{
  "n_layer": 9,
  "n_kv_head": 4,
  "norm_eps": 1e-05,
  "positions": "rope",
  "bias": "none",
  "init_std_up": 0.0525,
  "optimizer": "soap_variant",
  "beta2": 0.99,
  "lr_head": 0.00663,
  "final_lr_fraction": 0.0,
  "seq_len": 256,
  "dataset": "wikipedia_en"
}
Each number is 128 + 32 x the weight over its row's rms, rounded and kept within 0 to 255. Layers, rows and columns count from 0. Numbers have three digits each. The size before them is the row's rms in percent of the matrix's.

# up: layer 6 MLP up, 320x128, rms 0.145, rows 75-194, columns 0-31
# down: layer 6 MLP down (transposed), 320x128, rms 0.14, rows 75-194, columns 0-31
# gate: layer 6 MLP gate, 320x128, rms 0.14, rows 76-195, columns 0-31
up75 090:148141115114147163173136190144094130163162094167096157104168119103130165124153113125105113068103
down75 095:164174120101151164144126091109127115089124136086108151118085096145102110189113095100099105140059
gate76 098:147113141095140134158139099152106152145146129184133099161157132079086142154106136195130117175120
up76 089:106073189168145105157169125136096085125179097165133116139155175111103144184153120179147102143121
down76 097:116104154108165112114151156133051153148117099122112116157179148080148124128158121105116176118135
gate77 096:136093144117125090158119202097152148188140111084125107141065154117101113148130126130114105191175
up77 098:149131096184148105146152127097172181152119161027052110171077108137112156133101112154105134138134
down77 099:070159113062170121149069090130150147104086095121119056180114159145152170171076159125138138133141
gate78 109:175157113114143135145105079162075141109157118122079148106081162187155133134163071162101167124132
up78 107:102100065127134118113152156114128083160057152142140156174171135145139040118115112071104089103125
down78 110:118088105159102132142155048129209098117064203143119120163118139158110083157119120111175124113114
gate79 095:119141066127133112164188075175154129120093190144131115132165123095119096108142089094134142187127
up79 092:104110112172100174135138172078102159145140147184205177073164146166149185135142162155086082107174
down79 099:160178131153199118159164083152052124079112147061076069127116066130091122165107072136145163113064
gate80 114:164134089082119119138075071078160163104119092148129165107119087145165149163081157135108100141132
up80 107:125169096089134085096129138185095133098129077188088090107131078103143152088188191119175137145168
down80 108:158087142044130164103068146106125132118047131124098156148129119102127107121130156159081067138103
gate81 096:175152122110157156094138139146145098140171177070058080163120168131124125093143155085103106086153
up81 097:068106114131104043179086083156191075141136154164102094096124114116118156158145158101161174106135
down81 097:139117128147132195161109139082095125112112118155118140200097100116110128179130110127133092187158
gate82 101:154108155157151119106225151127111105096106159134053064167142113139124117151137069153116133109091
up82 105:166093137133190126090096091145114078104151163117093136152155099123095162144161160157168128098159
down82 100:127060088107141132123113150075030216096134111093139155097143097060109075135139169100123133155143
gate83 100:197074089134113127107119153165178090076150114140135172114132144152135164140127124079149096189151
up83 098:128201145149147046151173126105112165114106112114145184108085102141133153075077159132162115162153
down83 094:103143146118079188114175086107170109125122138148121094085160119113092128129050127120156165163146
gate84 095:152145153142135152114134145148128161091110147047091155151110072155111171148107087158253141098048
up84 100:116095107151139126184094143078101143191189157187086110120121142158120126141153083144196169107146
down84 100:153172164182140121136104136128114198121094068090123137181110120201156141106118099156096058169098
gate85 102:163122132167193135041151172108130101082141173103094149165125103100116116146101104174130134093144
up85 099:156089152121138140156127123075132162139078145144155156188128170153127106133111181148155100137133
down85 104:167127116124134160086111112116143145154142068132172091052102127066136038117134150140120122118137
gate86 101:103073091109121110177117174163086129074116104117124099158140129103123115164158076170160133151198
up86 104:148157106122148166139124127187074129082142137096124187138107072064070103204126096110162095150119
down86 090:155175145116098103161127202138125096159105180092139185174132194100145120098156096080112125137153
gate87 098:036128067109133148164151104087198085117111121103139126123169075123151102171114163106136116140127
up87 099:117108090134089167119135199148134177195077155108176128122120145117108162106179119150135157199154
down87 094:116087156115124064120105094123157161177121102128144155152178118172097178143167079186120120154055
gate88 099:097172070173155072143174160101120180128144170166086150150114176163115154141157086124141161115110
up88 098:129110172116096166146111118121122092083116081155098144120194151116119178133051117101139136146077
down88 101:094078116155140126099087126145146058168099089113196122114120111147108101114044160126103112102117
gate89 107:152086095127075146123133114138115167141091124156111232169094131177121137151153170164061066174127
up89 106:068142131126107136135108091103169163099125112104090077151126134169175101116077123150092092119060
down89 100:073110140205129104197162178084155143169098096100078159186079097116122148127104138111133114107149
gate90 089:123155152140133141098203154052173130131077135068132113127149182094102064093134176162171124129084
up90 092:132079150118152123077089122143067134147124115152141130184156100161143157124097104112077124150145
down90 101:083135129158097118088116140059095083231176140068156137142107144125091154123122114135139144110148
gate91 099:138171096081121119072148153156074115125149118142127124056152136106105132172093168067050103125209
up91 097:152141095163078132108181140088147105138104098091121117103181106120120128142119132110073079143151
down91 097:158116104166141131160111120221153171122174114140110133112153108095159117094090094137133076159063
gate92 098:115104150119087130182119171080066147116177079125173140062110131118130154150084126123061154046094
up92 102:135131053119142121104105106164127136151088175083116187141118178126152095128152098090177146164167
down92 100:130106121146105073117065106146090089101122145135163147112134179106131139141142086142096149110185
gate93 098:178119058099196106149141107198122145081081150136174114172166161123094161125145054092140091132119
up93 104:110116106141091101169151125088110136123168163141125152138113128240135148112065159116191165125116
down93 105:157132150099184141148062144097126150155058139136101113140105146120136088139183155110183137085112
gate94 101:101079113077179128117106122096134138150092169089128067164158140210145139133142159144119116104118
up94 097:090187118172178137203100149153142124103090140124099135170171117114107090139152146082087121149158
down94 106:162121184116164114164096074109193134176147093097143129131146161114177099115104150179126083176131
gate95 108:100070198150147136210104140114157116103055111159127119143166142082146137090122163109160165138113
up95 101:123110154187089142110128144154137149081154140158095130147153056143044187144155068147151114086172
down95 100:066154124157136161131143121097132165125129144129153125136140129160115074148119119134120160158127
gate96 100:161101106073092049110119110090110161119098157121143147128142151114119184112138110153146155121049
up96 098:123084147155129140121137150092105183126096105148152087071116137157110087158125099107134132159119
down96 099:093116175102135094123092128115119124140108098144093091142102101116125133163164109122148136072108
gate97 105:163103121091099155118098117064098148130169130195100147147136150125068187068149094104100153148076
up97 107:129131070107121086135167124182078120095087080177128123168097126047157125127146133120116112111105
down97 104:157119219086132128154167168089138158100122163120177128149171165126101091127177116140139096100142
gate98 094:174107119057082123135147117163110134101105149094113150138171126118114140146106131194103136126115
up98 099:126093145144163147147178148129116103111217149163104147141087123108165126071167085139191126162128
down98 096:134175123124081153035134117145137156152153169151203098130121105085178117102132153112147091117139
gate99 101:133174157103138128161146142131103144157137126102135145160114111194097124128130152126146075158155
up99 095:130142130168168072117155183121107130165125112082172126149094053133093120188171156133187219140193
down99 098:097157094115128132107091111101160130171129178068211124129121148125139177156122106128148154119136
gate100 101:145126133138106133137148140126113118193110128097135111113103143133094163139073136132137103126122
up100 098:132120136111127148101203124171137138133160088099134113085141143151150139068103118106124195101117
down100 097:134135115140068160127108106074175098142118128168095149088124121082100143171124131139113063120164
gate101 118:124146112191188134137152109140155154146179160183065139134116159119046224166110176138120085079143
up101 111:128100148078086174115097127142131157099162097152148125131149126130152089093133107047112128124150
down101 112:115158135136119108168099146146113120132072073212136190140135128143111096151143124118122154156136
gate102 102:146140149089146181116163134141115155104105119101078115139159117065137101074074167133123088132137
up102 105:141161097142158150156141137099190080094095120155122128176133150172166118140113162117156102216131
down102 104:128161116157134123081107148145140108101127053123126130121118131138148096108111097114125125100110
gate103 105:203129067131181101119185229193120184110142074160133148175130085129109128149119146135163147180126
up103 113:158153095124203093108172123140118122136162100181125184111098120105089169166134179077139160173084
down103 110:125163123083151078050120147160169218152147103097125092182162144111123110100107175096119160150123
gate104 099:097117100084120110108117155161159127072121117131198142132155132083078065073156061147098118156128
up104 101:088133070095091096106125087200058122139146135181100080127138116134166126173059120129153105163110
down104 102:118136149064168111142125107147151148127097142142134111134088136121157151112108123214133089126118
gate105 103:140199124119131066103094090143096165083128128117144125112042129143092164122131089144119123159136
up105 100:197121079149114132107147146136103166124094093125156151140144111193160115154140177091115133110127
down105 105:150127104085144075111177121112123156078111074152118081108138165106118149136135099084075115163118
gate106 095:121163102128106105119093043125064107155101134121128098149042144134123136104151093116096193121208
up106 090:123140128070146132123055121158157073089065085139158194182201150140104100177125164150085097142089
down106 095:137125134171150129120158168176103136154126130163134126140151146087120198101121132174137177144102
gate107 130:162126149098126145142118116106160142126091128117078114123133125137068105066146213143168175130097
up107 122:099143112183138102112110141105140096124183140112191138149100128100134188173151079117125098091131
down107 083:108142160150128137098108109116149074114110137107210128150101131133176106175183122148126127065123
gate108 104:125145149100174136125151104118146107095135174160075148133130130118134144138164175133160120147081
up108 101:134095197063091148108167142105173168082107137147164116144158091147143129131072183147078096115167
down108 104:126111112104149131088092091104126134170104135157108128117096105047115107152117122136111172177140
gate109 102:146152126162159107131080144052134124134133139089121163125125179065084086161096095092102155137135
up109 099:107170113107072123096161175143081090144211121151138111083102088144139200163137160138132077164176
down109 090:106128134146144128133120086113159166100115133174125104111147139135125136143094093103154134135091
gate110 107:046132135158188079070102130129093143132150121173080208120158062156112172152080119160144116119038
up110 097:114186122141152109104073128178128224158118075129116125147138129170152190142098135100127085171155
down110 104:112149086106130153072135151139119123121085134104146033115054122173155075151153147118111102124143
gate111 119:110064140171145114189146225094164151115150143133048150154145157109156085130133162161162210124155
up111 096:105090140125158152104111187100178109136153103139103141143154148100148111157109159146172223100173
down111 105:104123127137127172114175078144161128120175112141170148107126130143128128098110169080141122073137
gate112 097:111157132116125145213139160109135157187111102182117071152134115122154126144170173094115137146128
up112 098:126086132118162141125134147130155084152127185089115155093163140134071127141179130132120138077091
down112 099:077172135099137116106101156151146097118113090111112205180189094139114112155069039142144137139119
gate113 091:088106090092127144096168150153148163146108185096069094131119190060080110205114114096142134099128
up113 084:138154074151125130133121132074128100136064121098088147080125117167169150174103180148176113147162
down113 087:113138125144104069149144139171120135206135157085109125137161140116158161117116116147158157142126
gate114 104:115165127141154154138199155148135158116122112120096095117137143136121115103101121098159093123093
up114 100:132213161147139160202202156103131097166106117102097076118093150118116147129134139173117155092124
down114 105:089077056131155148135132133132095136138135155141112072160190151152198139132140111130117128071080
gate115 105:127176113087168184153105139114137123100129161100149140125087157134098144178102176188121149098140
up115 102:104144120090166172118038103115167102157066159084144155085147139092141208044140213164120158081147
down115 110:090139139073150122091131179145162110131111110119111139117129148205191164137109164117131109102094
gate116 097:121156112105216171096137136138118140062113076138113152110166111100118082122137093151129132105111
up116 105:154076157068099105111121063109137098066136197122125103118087138127141111076169176133163134168163
down116 105:134175190138170105142137161120150142088208118154100172196110110163163104182128086142130173181118
gate117 097:125118140183139136139145143139096064131166129122078146161142153079137128055077129102126111143138
up117 101:121128098109130152149121106090095098111121141077137136153122081075155171081101109162068144137153
down117 101:132134086089122152112158159165197099140121126158116141088112107166124047166161153128119123133167
gate118 102:087046145177116105080138141127075120103119142079091149139113124151077131120127107162133136132091
up118 098:134208137126131092142107122127111092162144136119163172140153158101142110155118162105204085112096
down118 102:111093115134094131113108213124037213152145171156141159100141123113078140109160165093162148107139
gate119 093:136118147133104136150126170120124124092130124084070111143073109115065096126137077132129198127124
up119 087:145180145139157144170096160131147167156132104183138178090141117195159135143119157114143129133096
down119 088:129126162116137137085149138115162150124065157070144129161122097094093154133063094092071141139103
gate120 089:125162135132129109095157134160131107106126166135126152115164090112176108167153107150096176139178
up120 091:129101138145162107119185138110112113093096179157080152123143146162060061169120165156092103112174
down120 094:124137128106112091162138098098214071219121116077154085100162141151154106156148089135173186119142
gate121 094:102172119137141164122136130100140115138192090186128117175154085121065147204147135145116152163137
up121 101:066148123148133135107113146113128149107125098147171137178149202131118111142065059131091096112161
down121 101:148122119056128134107130049156097134110063111105126099139074115165109157059155098103096133172179
gate122 116:119179146113125078116166142118094113174119141113096107171114057129081107083198159115167140183151
up122 104:106140132082131109131100139105050122154178138186150071130150070178101171128105101114162157150109
down122 104:113071149137094086154142120101093172092125119163158068182111055139157112138199170110083102091178
gate123 101:133170126181172121122135086026152161160138109119104113137151189182127152117146103080089125138150
up123 097:132092099148177187077138091087164165139130052166044118174114140198160116174132087114125112119094
down123 099:106136130096105117155078149120103111113124104122118114084171103111123100190116097132154072154113
gate124 092:112198154089082126145141095099117142157137154161085122110201132109151134156110065107087128159096
up124 089:185133139119142138151083117087073091115132102165123082153161096122114178122171138158124134148100
down124 082:093124140133072131123173138175125113138091122156160112136099106169174101166124135140141078083043
gate125 103:134151078139148095108117158124069164120103150136177151140081185082156083103088107135142103143140
up125 108:136103116108089117159152035121142142100111117081134126143085139119140146164131113075135136112110
down125 099:097083098114099139087158114112153145094094089135112066129184140166134170172073182125141167067152
gate126 091:074171123100162121102101214109128152111142139164163097100145144128099116135096117179180149143100
up126 096:125132142124092092087117164112151159122085146112103105169101091107124096146106163163141158123086
down126 096:181128159146068137131100111155168151136077153132152041168127147130131174104110132107085095172168
gate127 105:125117071154158133082127131099084172119057096098078155190163125119145157119109108102114178151150
up127 103:171161097118104106171176170108085062119147168111160138139147116160096110117101085166101089200144
down127 108:125116121157121102131136190109135131117155101113180180122104077097188166142139114128116124101115
gate128 109:176146110130125144098169110145102133125134106123105153172109138130149162142114138091160166087146
up128 099:162141117118103208181161124131121151115141133202116160160107128162103147143105099034156145118120
down128 104:080134098143136145114102133142113123116084131081134155166144086125170111101110139154144082139147
gate129 092:150109160103118131157133138134193153127086090182146132038051103153135090077179162119144125097110
up129 093:052137099139135116068120113077106136126156089104121101215181163100152170151083086132090107100142
down129 100:071050110122066138111175118127131194078143137118106162167172098159142160111125096094121143143144
gate130 103:073099117106198166103144094122138128162155123162100122136149084159106143161141137157139170097126
up130 104:123109131109138077107079086110155128119087077121085120116103195024180190098124096166154148100185
down130 106:152182112144181093094150080122128147105215183128148104114115151142099174167129101128095131135075
gate131 109:131112144098139100142076120125116149153166113125166062185114072139072188128135065160132120170128
up131 114:199099175089204184133134084110143128162177066174104104165130100089087155114157142162168186120087
down131 105:180138077056118101159113085164091125190115106166128107166121164178055162167139099153136180146140
gate132 102:149098099149048154108097139137073157133110119153130174147087170098097079095141156117086112211138
up132 090:113079120137087118099119128077202119169119136129134098134135103108148033107099130170141123097108
down132 097:070081182102112147092142079114153160124156129128185108146129124116073149118196080127151123127142
gate133 100:116096160177133154149109078194053162154171121095129156111088109098079193128124145076066157146170
up133 101:124116104119085099076109101092094075162139092135069129131167119105114175082120127152108145075068
down133 102:161127132113150133090147089122162150120148132137125119156110163104155135133121192117120151098178
gate134 107:139114169142081048177136151117152121126143082139154108123077053112096096154111119074125121176107
up134 102:069178153129192164084076129112104128157105122128156148119129133156144165140122193135125093136139
down134 099:147096148079159192093090146075146168090034180089089113115120133083160103128113067131166115058111
gate135 091:112125101111093144102131120130149119141135134096137135128127128091127162127133136122089166077183
up135 095:154103090111120108106071135178123141121153119130118192094087144069172121125112085056130085103169
down135 094:114090095125076136125090141115109187108068123144214101130198203098181148096151148138103122094098
gate136 100:091122106091202135120122162113115181108124118140109083150078130169140194101073088147129151149114
up136 102:090077147112154129116074124150111144123109119161129095142094102127165077115037110094113145140134
down136 100:085163141108170135138190095109127121061177102164113114174110112145090126129170104111140150091080
gate137 106:075133087130112082177109114068079134166149127099103101204106143101106075101114131047087196161137
up137 104:086127070123144094142194100171146103182100118102105128122154173155126105100188119083146170182066
down137 099:089079158121147116158171152172139170148135117140139133136135112063140102145090119105127134102106
gate138 101:110161084166106073156090114130084155122055142120132127102092144101132117140090145144074163115141
up138 101:194126134123102184119192183134186076082142160130135158123176108116129132120188127097143087160087
down138 101:150145082145193103124124098106113168174168075089140097106161129162138116148147145150057128078111
gate139 089:163124140077137171162119160138079127126200117080064151112191066113126184176190179152121146157115
up139 095:128132091123140083164104147117114099128082066057091118129187115130127111185118155180088162114077
down139 096:092114140120123114137116138118152166114138147130154114091081095130124107119114110116116088136145
gate140 092:139149127140135152122156126081108142123127130121128100191144155159137133131102103073067106082149
up140 099:126069155161110101166237130134149135078099092102113103191105146129104141148165122129155112115038
down140 091:093143056137167162124122148114067145160168123116100177143090094159126191122118172086089159143120
gate141 101:089153163125086102102199121160098180062154142118089101155151120143112126136153089152137143130129
up141 102:159159046157124117115097163154202121122146084133153148058176132098142130089115162118110193176139
down141 101:112162104156107117120112093113117195185118132100139081139095167159091132169168133112079083121143
gate142 098:098063130092157115142133049130081108112157161157141137129133103132098149112088130083142194120090
up142 091:149141148157190112120137094100143198170124182126105127112090118132161105107142168151163156117115
down142 101:160121160075176135182145118075109158111083154086083168160101160153158124130120133150108089172132
gate143 101:140108056124143111086123136102062126121046162209136122120127132150134103134126138132106102144151
up143 099:036080132112110081110125104117093107169126147114125147128203089082122144120160186119181171105131
down143 099:116113101111135145141116105120086139112122101234108189139103109108104069160129117140115105171108
gate144 103:146159062139146085103074114152120168039114073068116125158142100110130118146108172109201106115132
up144 098:130114205065115099141140155135134119209148131136141207153145089105098126116113133176085162135093
down144 102:118166173134069139118161139140126121108103134152141074152174082134150130118071059117151148106143
gate145 097:134121163107180114118128130085106131072108091057147089116104101122087182115172104057173130190145
up145 100:161140137091232095100156136098119127105103119132118126136109102161119078176062114062182096157127
down145 111:186084061087182104107111151106114170159142199128115148089145197116075161084111121045191104170124
gate146 100:080117092123182107164109159114135140132116158152100147143152187127091178149141143086097165172128
up146 101:163135080140143067132159154156107138124158139142129183120171108226116156150161107052129125177131
down146 104:107049096133148135131103116141122129141160092099169096061147145100114135156151137134080156088199
gate147 099:127096170070083141112111155160123100089102141127091133161145152126095135114096113173102131154180
up147 099:106134148105139132088121102144135122094114138148100149118197156181104106064105174152124119132134
down147 096:117111102154190143118141197159082110088115157066103195105138117125142142103127094126114147083091
gate148 107:111166157130139108179154086148101097111115133154105173124120135068087111083091184171119108089138
up148 109:133088164172086106156115111128122129139145145097093115087151114149130217194150125112136135131178
down148 105:163170109195105071104134131171073149128176111062090146086089116156129142169126125097079173172139
gate149 102:140086119128129163094092144154073179146161127088155149127175189134119112110122132114157166164139
up149 104:153147170150091119121145156153096201174159146149139158122177103133100137148082146133142169142092
down149 103:156191117155123079151127150133142086095124190123191084117113107145151124135140110108174128132131
gate150 095:098104119109072110149164087115076078078060139164119147138171141133126157164116128079172105113171
up150 102:114135071134127155107127097135157158102078153179111094156138103140152098107101112158189114075144
down150 096:165185182178119159165154187127146148103165102084101115154115111170075166107128098163112145161152
gate151 096:152149101109118106126066093151166144065108139133135145102158113111106177100170110143151169125172
up151 100:206112124167132068122124124151080126131143111166164086128114086182157148086196084100141143104133
down151 105:125127162110185146143173130127114120119155089085150136159151161135127134087094169098082112139139
gate152 105:168123135157091121187166109157144142133127113188082105076141060139142165096074095150148084132112
up152 113:112176116086135125057188104169110087127157155151134124117061093083109117160120157144179119113113
down152 107:150119145133143139144055124079086128153124158142117166113144121128131154091154175075070131108074
gate153 105:121124111076118185162175116107117115175162085159094133180094117134077079114144106131157159084138
up153 108:149118114152176102163117165099102097099142120135106120132134183063131154141118112112094118136200
down153 105:148160135161151124139177136166145145192128095190135114120094137165156134129133186153182183047135
gate154 093:089103079122162092094105137147144125095121090118136092110185133121094115175135161178089157123157
up154 106:112115155133189095113147183117101131115142118074120151082125154123129137211162208090168126156137
down154 103:165097081089116134116152169150129129126105091147144082173109134072146082164175137104121177159154
gate155 100:133201150168140052119132074203155127135137130095123140132150081058153112080112140148101111102187
up155 100:120143158097121110140196124100151128138112155155158096181144091193151166108142132138138126199129
down155 095:162127142066178076149100179180090123139098099133112119177068136133116133099165136145081092126114
gate156 102:130113125159155128165153145119136195149144121098092142132155203156097101100070166159170159164063
up156 093:120104166076104090155098088155131142185149113124050159127159155168146115138151142169144166119070
down156 089:167131104102112145090122133121086109111106107111077157090173097146143070095119110141095140191132
gate157 087:089119166143159078151076178174094164086106089118089129190182135116156137148102147152149141116142
up157 090:166137132135111108104055164108151096197114126179150148072091090130129084094123192123169109143176
down157 087:113142085074152151157117171117124109131154108089062206097142138185113104106071065143121126158116
gate158 093:157125093069109182168126134108112117047121112168145185134117123081103095147165131096161138131151
up158 097:082135142172128075142158080094103147155142189127119101131110096185126121160079128107126087050128
down158 103:069092141136130170111113194089130117170126136100144142173174128038093131120169121129176200114182
gate159 103:118138129142104147148081141139141093155153101191082186214172139139094140179066146136174121106156
up159 105:075079142149114153107124054134161073164157119067153153120166126090158137113098130160118127144188
down159 106:129103103110128149156125148151092173111174068141140087111085118170091089156161195140166153130143
gate160 093:146165160174171147142179105178152066097097129097135083127197104154091117140153053170115170131108
up160 095:137142129125097172140066103100114165127130166190074162130121070099078159143089168163123134103135
down160 094:152113109121148105108164105090094160122108154124152081144195127092117128147087165056159128152129
gate161 102:167128117151137146170120084177098173102075123129087151152138145126080187141074077160134170080096
up161 100:103155096108145147162214120112150145122102120101139113129096109104098111144167123130164069138098
down161 106:115115145134100173137112135114119127182126084189165087102128174099132097132106125118118136150201
gate162 103:174108105051103138149123161089132093113112081088132149162163130141179158128169096036152125094139
up162 094:108114141118062126136101122115076087138109090142148151188099094106190175130188104089126124158155
down162 097:097156135141102142104070110134135134092159148171109144088069138112154174110110105224132091117156
gate163 098:168118190115117092114113136105149108145122149172073097166136078122135154106128117163147143136124
up163 102:134172138158178145127110124128115128149150146171095092062152133128141053119098158150080141119183
down163 103:158131119122119145121125072169132142164125133120160133148083111151140075134155194144129126190087
gate164 104:154098147084154153104171124124159134113141155159098102117164165188123134113152125089083117159103
up164 097:087091147158116151111170089172175165119116102113116158081111135103110185138084159126096147099183
down164 103:115119080154073049095119162148090196195131102168115111163085103130112113114172161112103126195108
gate165 092:159172151138180083074106143113079115122136077133134105163111138189145138102137110113076079133118
up165 095:134132190149196111150152136118155115180155096099084117145100138154142140109147105150174128122145
down165 095:102119108094122175121090179119081150111125148099104144077144100163181058112104131165153160102145
gate166 097:137054092166191086136171129162079078100081130132122126095131137172126123147106130125165139126076
up166 100:116054100124060132098159122132108135078108181129146136127132167143110167170089124190126097200147
down166 097:136148124181042109109156161103121131127131129183182094127141109118114190126135058136113109126104
gate167 095:114108172078146129072133176136099147108131101111106168091182098109136146159137104188147179186127
up167 100:165168200154180164139084161098075148091188092140096092082159145092119109139136164139155166121094
down167 099:154100126090091119104094100162109144119100157120092143099062120073192176147165109121135181165102
gate168 100:085058059100140085137080115121113166110104111113099171158152122159149167162112144144126141168151
up168 087:204077124165142132138129095126138096133118102228115138088183105178165107153127151091113127113135
down168 094:070109119132147088195127158185055123161153111139166080140091131152153129144108076171166126121133
gate169 110:153084215155140146100124110126151141097085100152115149144135145126108102104121081148160161152129
up169 107:095110068098046163060163141096118128121169104115103067095189143135134153092130159132135028142094
down169 096:119162098175074089142149153140220141140124126110135101125142081114135140180133113091154122075165
gate170 105:184134132106066126186074177066107157173162139178084156130119144076095107147086176085121171099126
up170 097:106135112168153105154136057208124137117099147152169184120141151151166121163099154112107085139142
down170 099:116096158162082130103198106083183119161159111176197120158190136116130114108132147177125074105168
gate171 097:126130131103188097089098129125113132132176100104037139074124096131153147127161126128121183078081
up171 106:161092184168144045124115111089129136089172117150125101123164188125130123139100128128120077099147
down171 102:118119149102109112115139101134083107113142101094134139188096124162086086099159157143099136147147
gate172 109:136139167052162145167142106042094137100163155144158124126082091158131130078063119138173092137099
up172 102:100146135101086144180145113089093121120112112136151108092115125069125124132124143166139109116107
down172 108:095185124080200168135112101157152120108092170081102108083079157180158116090138117170103148122034
gate173 084:073180076198124131122141141116142151107098117107119116078125107100146156085135078108115129171141
up173 095:094123161133075113130102079118105124098115118105094090102207183095124108080137118133177173116151
down173 091:156093125147153139112153109155113146104147085095143155086176124149121124166161163138059101099114
gate174 108:080092190119064130097172165111087107118153110178142185111135116120087140076163144135112178137128
up174 104:114114057119132105162119107122253153100099117133115093132113124161144074147084102140198123136109
down174 097:125128175110110112130093118108137133141145067154115127162096127119103175169142126122191106144170
gate175 100:143159078099157107110185142145112143157214140165077148139145147104149127165138119166129190162082
up175 103:124121081100148064133140155072163087163138118174117117109145178153141145065100136171089114119082
down175 098:142125076104095092087018130107047056152114133141148101207054115123120138126114165118148136169122
gate176 093:121162116134169130151070158125105108179090142125208131136124105124054090101107097133127148114159
up176 091:080138142127147099129098185103092139161120198086122119134097083088089097142101132050135115102128
down176 097:151141149120118133146075173179093121130116075130164157131120133115117169110150178147088125141089
gate177 103:163132119155158209082121140114144194080102107098141180124106138145127126123105072105142156103099
up177 091:112097101139148129103089094121134164209103116132091142114102092111066107039127081115119107103128
down177 103:131115144176113137110137146128167179064125129094145077113184142120142091136187116105166131148101
gate178 095:117091180054139087120151184048122111090072168111097082193153111119131120155076157113138131152162
up178 095:129090100120112145149125071169094132136197168157117071069120114115140166131141083103136064161147
down178 102:069129165143107085127116137200089165076050135131150173084116126124134063182089091117183133135124
gate179 103:141134074081146118117120157123101130052106134090123096099090155092115102173099087128106163135164
up179 097:128128100126133100112175107080109080090124168187158048072122193137184068139133076140083142152133
down179 108:103119064143097118072136124130191186115145134124143103173143188078132172118136162095075112109083
gate180 104:113106117130165147138043144148144131176100161167137161112099143127118155113166128110088128094153
up180 104:148106157155062129098156149129133180141115100107070068093141108124125148106101100149129107116116
down180 105:192173139172124082091074078156117132068132079167103123111163176172079123136151161091145094095152
gate181 091:107144158105147130105121138147102173078145134111128109140137118085076167119118150139052086118110
up181 097:106129127130141139154079095125113135117146146119071094090109078099125183144096111185116116170102
down181 099:136102112191081141134160121169154185146141146142160171099064144153124121098143154126209150124110
gate182 098:127105088135131143116107214100152156154085105210128103122156161122090092081082108153118128095144
up182 096:122114125112165091146174151171137179127114132156158129079103050188130147194096117180155101183175
down182 099:136088169152109138132084164141150077152086112131072095141128143163199119101157130189070139111130
gate183 103:127152123130090171150163115135049152136099043133132119085143055129088130108112153129057168119185
up183 106:165177153087075097096129148089155126125151138107154137147132119160135137149101159123104152211065
down183 096:174129160118164152156142162100120130043149126145154141107051124144089093066144128113099124180090
gate184 105:141136107163103164168120197148094121047088086128146115104125055100112082109119139162099191098187
up184 101:161106114154119142140174186112168067162118102108101162106088139106104103173173108106148176109108
down184 101:111113145143107115153112153150140120188099108149093117129119160146109123187135110130100122172161
gate185 095:105146140160098158084141087089129077156180085116147155186115111055102106110126128115180159062110
up185 090:097084118119092114131099054086132098091137106106124132166142139043134123171139138089160124138089
down185 102:167171129149122133122106164167083173095127116149140068102118129138116146170120127114156157167152
gate186 095:103114158159157132176075087067057167079161095100094107102138075128130153118124107141090153100157
up186 091:080154118146150142100113049102181153201095128094085125095168176072192125160091121137187071125076
down186 096:162177167121120111135156133190116066073137076105156189169133190142069113171070137191105108137136
gate187 109:164181168138104152149098083138117171095125204124109164120073127133106136133134073151199131114129
up187 108:123186124157140079127128152091120187139097106086147143116132185169076128128158128115115097095123
down187 108:143085119102147039158083113133115146097123170100055111107127129153122171150133121177070131139083
gate188 095:065108105105140063150124164078160125111135140116144098145126124072161070208118148132147133141125
up188 092:047119130116140140133066182085166110114069132118119154122137131119116134108120076080163101082076
down188 091:159111098070147154141132200149083078127141147147143111122078156196130152128170201151066065157047
gate189 094:188126138114107149151138170126168162161134127115107102124135087112110118144116150130114144094153
up189 087:154129138087074111154159101108103121147146172150151083141118129103097138080125138146054084079063
down189 099:112186129137121059157159130127084139106117153112158117136109075075149143106122111060193091134108
gate190 094:124059151162094154143151096099116165160160141085105135113147109135118155138087147130157141104167
up190 095:113175112109175094094159061167129142153107089149107088133153155111155139062175103134071147120154
down190 100:131076154158197147089130142087163120172145141106147198157170094132161128119119111062112118089123
gate191 097:150114162109137177118142110164124113156136098145120128191153106116140117089073117122132098124108
up191 096:069159159166200138193125141129163115151129182099128150156101095083123125095123114138156118101193
down191 097:095181123135104119109103127121124111097154137144085172125113149103074114171116081149148159128134
gate192 091:150135103137147150133078150105107147126140096124151107156138088120063129145182135123100107074182
up192 094:122130165162103098130092111132095132168130145081176133130115118060095093169106077146131108115210
down192 095:111116100143170095160118112168065122114127195153160071127150127198164155114131169142163094114102
gate193 094:155170149096119122128109129111154102103110110097148107101165149205135090175148126148168145124104
up193 086:143113165167127087136105145106130080183076199060086143107096104133147172105154138069134149190171
down193 094:127111154083129103180095116153097164129111164139112166133100165173117120116113183060146207154138
gate194 100:122116207099151129158134155141061099137135072098130112188109139117112087134157188107100149160135
up194 094:139167159124134109165124140132179152130122098141095096189212112120079175152121145115153070114124
down194 096:154148109082125087089119123109130139111138118160102113135126087199112186101137111083136179135118
gate195 101:176113145093123081119076095127097137092105142094067155131152098066123146144117062104105152125103